Each number is 128 + 32 x the weight over its row's rms, rounded and kept within 0 to 255. Layers, rows and columns count from 0. Numbers have three digits each. The size before them is the row's rms in percent of the matrix's.

# layer 5 MLP up, 320x160, rms 0.0724, rows 281-307, columns 0-79
102:185135134150198100159170175134106087125112143110146167141122141073185080111141113084095124103104161126062104115126097185078095092134144186114168113139117115154139110078166080091158115155145168105167109123102102166082158138146115166107110155
094:096095129151174131123165089112113130096181149117148107129070151182134102137067113078138093139141117141176116205140157131073096091117054179159085093099155153141149129046153113105119098077132170105154134155159062100170127123145103099151180129
102:112154145102118088079157119175141139189103116142135153100179136177132050136041179092145191133151080100125133096161187180086155146156176154153124105106112128140115139147123095105190125155175168169118126137156181178131139120097153104182138128
097:106074149143096105179164142163107163105114128165194114097153165169109127084142125060108113164135074122141139169087129111091118095099139124164154108091079061160123122132113195125085147135104159162100139114119095102143147086085131109121142094
101:132046142135138172121167102127168112136130101171107156109105143129213119131134131119094101123093160073170127083094105162128102073107139141130116122126114079106149127080188124133073131081136102099157121127178092155079144101128182138144072167
093:170135137072073129066161120154186078137152165151131107136196165127140142136114147127121081052157119177139084109107153132135109156106171070184089152099152122121158116065137115171132119117165134122169194175184156138127121170174132192102124090
107:088115122151119185155076145139122118135160110125125173137171200094124063090153136189114146174159122081113122118118139143125079159149115082144105148105132094112089118067116164115120055075153071083188114131047121150135181106100130134123125133
099:176124147160175137093147095140157079175088173148145147140165075128113118117097170117094090188095146140095110122177159165105164134114107097116173081099114136083144094121129082173136125118077129111035124099169168122128146094099051174168188043
098:126136129164100096170070132104103131087137100078180142126145088107173061109094152124122123075145129123126121210100153131164112115155178124113107102155074082119144106180161134106101177137107142086169081169126177174158193089152074137128096173
095:098176090129161082146133094147084110155090151108136117113133144101114129083146104142150129168201137124084052104124126068142071111153164186075104150122151090151144152127137165128134197098116087087142151105166111131131140135139139108175134136
095:146131130089167121087120113171153197117134138127129143158137214171123141080155081100127068076132134145171090136121095196121126114137059176097124135156092118144073125172168130118103167034110216150097132076166124119182095106082127115075133119
101:088141119103170122153157102169180086077100141095131136239115120082161139147214122124062117162135128171099080109143141122176137212162122180100135094214142085102143113090130121157113148164106156098170118127104117149128110096124145161112179092
107:119123177103083094132166138101118102070168115131163092183154130067111143087095125156083130130093138123108166123083146163180128123104102155094091071108132140123154115086125104118108138169126147099134153151085091144101094093143167112092112114
095:110154112104148172110081126153130128112087097142043110099203123182126170148129078089163144171081196103133139094145095064071164149122108114082136124171135118120116122114096112144149130078111078125120101109094128166148134086103134103124121063
105:142109131144139134143146098126198134156145183179105080119121079157127157163163148135103084094160143088167154124100124111114108087143121199126154127176084194115113157105135181107172106167129153119115052134122071170181131149177121148182159080
098:095088144162100204159084128093123140105213156121106048110087160159103097086107101131158136130182135159082132104112124172128161090134145137098144146137153170161137116090103167122167052101137170157126176048155113103173142126112196115121153139
100:094161073148120112149145112139143167092124141145116115139121098097231130167139159095131145168170175152166112157102189108098188196151154186129109159140150116133107090154153118117126136109157125142139149137081074185121140122142111137091179085
102:125100139101107113177094103112119116135113161095206146179159178120166123104199120150139118165122105138137135118156097069156080142150115123141136108177113088080117161121104104151067050130158135119147138152121105147108201142083197115099103213
102:145133122149146133131145125145160081167153120144178083133193142076114097098126075117161104139138138141129166133136129122128150071140077061079134152170184132095150125165151091133104128116117067081103111142136138153125156156116113128128201099
094:115181123109146118113106156108113136093201133087135109129152133090050138188064127160117112154160086123102117142153121134129124182109105112104136062109105099138165082128121122107086058207156121168109116088139155146171095175056128070137119115
110:142213150181155094080118109107112147134126139130186101155205114124103101126180143135151105147151100153170172166071120103135136119117166140123150124080154124082090145128104089107189067119105159100157200057078176101159145157080057140120152089
089:143132103117151122108123186056128146099139132122128159157197080130134082082105114131148155189144158147128103141088086145155172128154132125086110104157112181128090110048140136167067132154081128098202075175160160119140129184184135174160141184
103:158123118140166134149188115142149173185095135129073070095041132097108109149163133144205099134136155132201135121114120121136122130158159090098182133093133097127131099175101072101171145111103156149097130140141174152168158101143173183099125150
103:113150128056079149160120087141145118070159113078092125148165136166106163164175187085159166101117133083165173135134124149187069188157083110126123137087127169144157128155105159120153179124101130132127162125119114130160097059142103134152145134
108:145078107128101127176115107140091127128140145129154134103114148119123102141089133153112109166176118128119164133149025102148173117144100153117137124078220097057091119140121141134093094183115148144128167117116094184092179114142108129123058107
103:101168087122196120185083104184097116104121103169101150121126190139081059100186152113060137158063148109140097115159113124139102104129077095136163127117138151129122134141101123105082167070138129087126142143184112147075077133098140087138063135
105:111095094105171150128203103112144128158110152113130132124157065136124135117155108131110109127116106105171095146090150136174141062126130149105172104104159124153160144124149153173108130125151041152111103111140143174066073101162162131146084132
# layer 5 MLP down (transposed), 320x160, rms 0.0683, rows 281-307, columns 0-79
103:165149187127132108142150155125141087116144117098123117133151112145071168181116143105061146119157155168127092099136114120179108048094144124110146115107164180109148122172117117207062143115072167159092125095123145138075190143074078133098128093
105:205145130149127093108153121105057088144117118084139156132159125108173163164142131122166122113157172158150125121140143154152098107137114119117121086116118126189235170125113179112209092110043113097166080132137154148083136071130126134066126153
112:110152139067149102075210151109139168111105142148154090089131103107128162098107111137154138155118134181132119092148124164078175150091159163133111142144104102125174179115138142066205093173179142156126173144118150093149143163116142145114137136
099:051119151091147154150122110085158085133088100105140161106079191142111213074116106115146159060124094130110105109090163152146145180117102092115151085134124065122101131144130086122103185121070076150176113177111128160165117176143100107133098103
088:113131127091130184137057173107137113075168102131101139138166103118179105107176119130119156168102096095120100093103139185070087114118157090134132084151132093078075149124148062129108072134123060124127079124092167136142162063090099114139123185
094:140119170152115086104175114151192138118151163131134158118171144118123117128161070116092150099134186139188141067174152157099156152091144174107129118142119083113177149120097082114118141111101171145097061167100134151154084131138139093084126131
100:066152088121077126156095155103113167120106069108099187119120129143039158132163134110114135154116110093103138127120194139069109117101095099147140142131202107128162082119153118163113106082169086127112099144126143104124140133117109175129130131
098:179121155146141117203111147107128122145120131191163152139136087161126102115153170132122100165107119078077153131167160102127140109072145108114103147175148150179161138094165129131100150132132054093142088149128135084152131130112094161080127139
104:118119139132125147099034107168169103115145132101075075111062131103189200092120152135105118154162091151112130096118169165135101202092096163128122149117117068131171120111128161168115076166121132081119139124126101121099185111116141167146119144
102:173119160106151107092138092131112129091162103121140103128123080115127215173111197115074117095136132137186128148128129126188075158145095118106195123133131112119099093187111126149188144107134107138148172055069111079148128143079146159133092167
101:124106129173063176156144086119130117195105133091123124202121127163154223138193147138104160119185142122075123165132125093119151130085155074150080134126169104179140109114112138179136082109157136164071104141102113166125185082138125139089127129
102:150116150169164130117153125168115163121122125124182120102063118152182125131146111138119130167148068106119058101153088105104148205126132145107141171144119086131134100108095133150085054148130134120158102152137089104112094165075147133126213113
107:126168095132088155067150153092145156111107129119124169086087117114133128100181125122145129159106099090106138154152106111082170172073120132175124098178085128139166121058153074126137121128158208084090147180086078139161141152144101140140105137
099:117091138118142125093138176129146130093108185157100087196088156150094078085162099111138107180141154146135144193122149138082100180094099186149130159116154176137103127130180083179149089070161150043166115170135089158121061155070071152091137167
099:057099089096132119096145161196166099160078092154102148119145125172056162167201138068121080147096131177129108112161122092092148173149138181145139107105111163158228146142126102140096137144150087089156117133104152074144105188115132167151106109
101:136153172128149168085106121086133095134144116169151111123169129159138093195144164131139104139157158166082133103150090153123093108127178174100114168117076127100138091170120121118146111086159158206172147097150089109179113073171150074108114131
095:135072172126143139176122084164073121166166099159113108166085154097208106128089153107096125149167083184143076159133118192103120177149160177150101163111082112125172132141086173110121133169119142125112087157082154083138102098140106080071158130
096:077093114145155115182138090124135130115146124193063089178149107130230082137152086158181163141096092134108143087100123141122092134131133139126089106098150117173108110130177064106054151162135138084093113161085133162169116093123119128141130056
097:077109089142162099135176125108131140135155093134123111135170100155135131138097165147149086205122097096146142158096150096167114157135131098066179180176130126102108152072123105119168088105204067121148131121099080104125162183133148107158102067
093:182116110108149090120183106127107150145137198156117147087089125146166142122180148097133118090161086131096140133142107086176113082161128163125141148129135150119124133138090106079168128118108158125141043102143101178176167109193159113134123121
089:097157128113190105080138133146133151114094122116149068088138081118117106157107152075121116143145130158183153140110117141172151144104092141189162108127098143098160158142130144142074143137139048124103149151067098095101101153173176052177088147
096:093117125101075173097176166079123149098119164146053096131181154157128132132118133176122156131127193080154149202173156209106138176161077121125141125175074131143073167135094180126105126169128108125155150152157112080089130107073145109135108117
104:085144173119149109142114141102120156102103115171093159123161144135174094102210091178158135131079114102135155178129115101154152187186149115129126180072111124125109114156190138122110070101115124099139066116129100170150107160122139190107131134
102:151120119089123185084104139098117120125193150148082090152172163165130123117194143132153146092052094105122167176145137229136091157119060155140106152092156156105152197149151137149115112131130071161060129173126144109120183116067150088168129191
106:108113114182158104157150101089100157085147148159152149137096113170122159203168109191128114149022154113112105146142135096142119109144178125141142110123135119148102119133202170095125130097174150107098076138112126213112171129088110110095133156
098:144130152160079096044116143180141160070082128129150098162155142105153119148081074172167124076169109109103168132089099136099142125114075157118111153119109131128130114152187093155167169142102128082131117085136159134161149168110179177147131134
101:156143178123121136095107105109144116136114122092098091183125154165066116160110101087083103076133110144155102170135097149229126100127157163082189139112110155131156102177196145176157143116107144114164087052112091122169121147145130074131074100
# layer 5 MLP gate, 320x160, rms 0.073, rows 282-308, columns 0-79
099:094123117098060078160139125093161143158075115067134116110094078118091124141160128120111175130127177091111144128112081047204084191126170114119173104117118107092113130138099135130119162168176117197109127107096185139145132084100112130155163170
097:111125065161127047182128035096063155103150150154135144175146132152155148165145121103093106126122146119103119121151113088126165127172097076086197072179164135129102077121101174129108114154092096109134127144127087139090154156165121049159110136
100:128197126150139159164116193116129123172133086088210161126182192162133107090129122138137142100131142154126088176131152131141132106150110090185153140095104100128143099189119156156134141101105082157091108096132133136110177105128067121217124160
085:124160130113186189123192087101133097129130084150123163140092100081192124126137161135147117089104132124116086129130018153106122115131149150130105133146146077151137137096138125211069140093111143139179151138125127121148119134152143128160117160
090:138116157116102112093107144148123160120140158145110143147120110159090141161178121194117125101185124086158159124125125159147092090150200094169077148097148113106134092085068141137121105128043094164130120122138055132123092137079087189170065154
095:146112176129063079138206103158117162152143074111193119114131110156090098131147188139136053132111189160174135164176127146116169128111138146136149122134111167128131141069117196171144176098115184052118176120106115103115140103164102116132107162
104:109085104127096106111106190161131109073107092146126123144127175087226136159100123115130142163139128106180146123118118079137145122104157105130132129144041180087125103101108126115141120172104131130180105186096117110073111123184128067225126139
105:110119140078047120127074141134175168151111133156101142120146128083180108160125167140179103076130143084115117162128124131131108169133151124163133113187093122075129134123097155127164095167109113166098161127137157155116163080141104170148056125
097:075147153153141102161137172118165098106111067071108145119095141132172123141191079189157138143072074162137094167181034149118136164100142161122163082114095125107110066134103115140113081166136089151159114079123153069218081111151115119123134100
098:170161133129174123174190130104142161095166126130159162059136073127188054125094136122116170076103086113155191134112132123132134084124110118120148140142108155071115148144143130092094075138134101099172058182163164083145124140127118072135157079
104:125079113109121090165165118104143146175079128156149093139176155112180127104128166110087188134090169116158132200085138145117150036130157052169159112112063150113157133107097135110143142181149150118144139132169137089151174126114112136167065170
112:057060151173127103170102171165123173085109107109123072154137124116131126125200122150165081067167129073098111152141167106146073146195167158124155079149096132128113130115124128138156114066116162090074133124124110112108139106146111132135112118
085:151143106139157134128132121127147141122122068167135131077144071131173210128126112110119136144097096103160107120122092169094112164128167144120098101132153123107147132131071150122111120075079097105103095110133089161111110069105164094141108119
106:119055154094113167115081109130126154154054102137169152164094136111112181103128170122114148108162130062120117126110124120145131097147144108090123104052160153171129131066207131115102134133162143066118083113135144099101136114148117161144131102
099:131098233151119200141156071153084143101158136149092143114087115129136147124075123093147184123149142127066131129133097104096105115173102155095091068158140138112156155076116168153117106047113169134145090066131142068161118049114084125092151087
096:109137117061168115127138087124128124128070143142098089110106103140125157079177117137116136205085128098129089121213117152123089176167094139068132071167151080133113159168131167135198077100177076133129131089102157130144101122101124161099120122
098:092143096157078109172110140134105128134141115110151172095167057067114094137127118133097146158096116180092085212181100106129139159107117132068121122116141136103195144111065120093139210063174135069175124080105075131145145159081127114155096126
099:084119139141123122144143146167051138105089117113121124148150087122085109195158118138122111166101110137107172162114138098156116125124191112144147105155091138142168079116064141124140158156101165133108111137192116086114125134095111162116153096
087:050138102141087096082144078122082108092103029109136089131077122072139171095089125176103156084128119089138158170142153123131084133097147219113113135085057101116116139132117100160120124131166135110164153076144145126098111149130128123135169145
100:154126122140119112120109105126117151135195104135097115110074097145144167146141142173139172136130163126116189095076072054130095102136115111107163093100123084106130141141158131132152103141126134078108123088095137128117167153110157095100127143
089:121177133135149068142143125049127155122120123122146153151188067099075080139104137173158128170091117103137122117113073110234131073099166160137094075113114124105145145085088138162115132155131078133132136154194149115122151132113093110117114144
093:072090109149102093139087071109120136165142126162114137121093146095075187131103124124098084103106101146066134089145138056177123120118095094091096092130082115138186083084146107131171098137103131111084112115114131065123095079077143154148197152
102:208154124093122092167145102132138128207120129115069172080111137184129095139116163119126090150147139131114168160166132110146079154126137096102136095209112167085143103055130127127111174105145151144115177098193159089132160094143135161125116117
105:138152183155064148196136128182129055123075140127142191080129161138175112114088137111123103172111096135146156138131137128116131165172139126125134125190134122153129137091118091106197147128139074012090101132159084146102102114082173092159116141
111:075135136112122110106130134143190146103092130148118106102134091105083109200137116149104126114041098161126073176143137074151113160113162100153145128152069113150138104093082075130139122158111131101086107083186176162112159115169081124135210155
102:100121077176133109149118162151125150162151103170099104102123094119115153103164135124135098128101144156099126160158104092129150168087116154153146175115125150163103131093057156144049122175143157128115184125119154052114170161125151140088156157
090:119144089166118105130132149141132112129022149145053085114132123082099158144140099074125161076106155146155146142142109172119115117158202124103122158160123124163133159162087162139157084141111061127077145107114137108153175068106157139178132150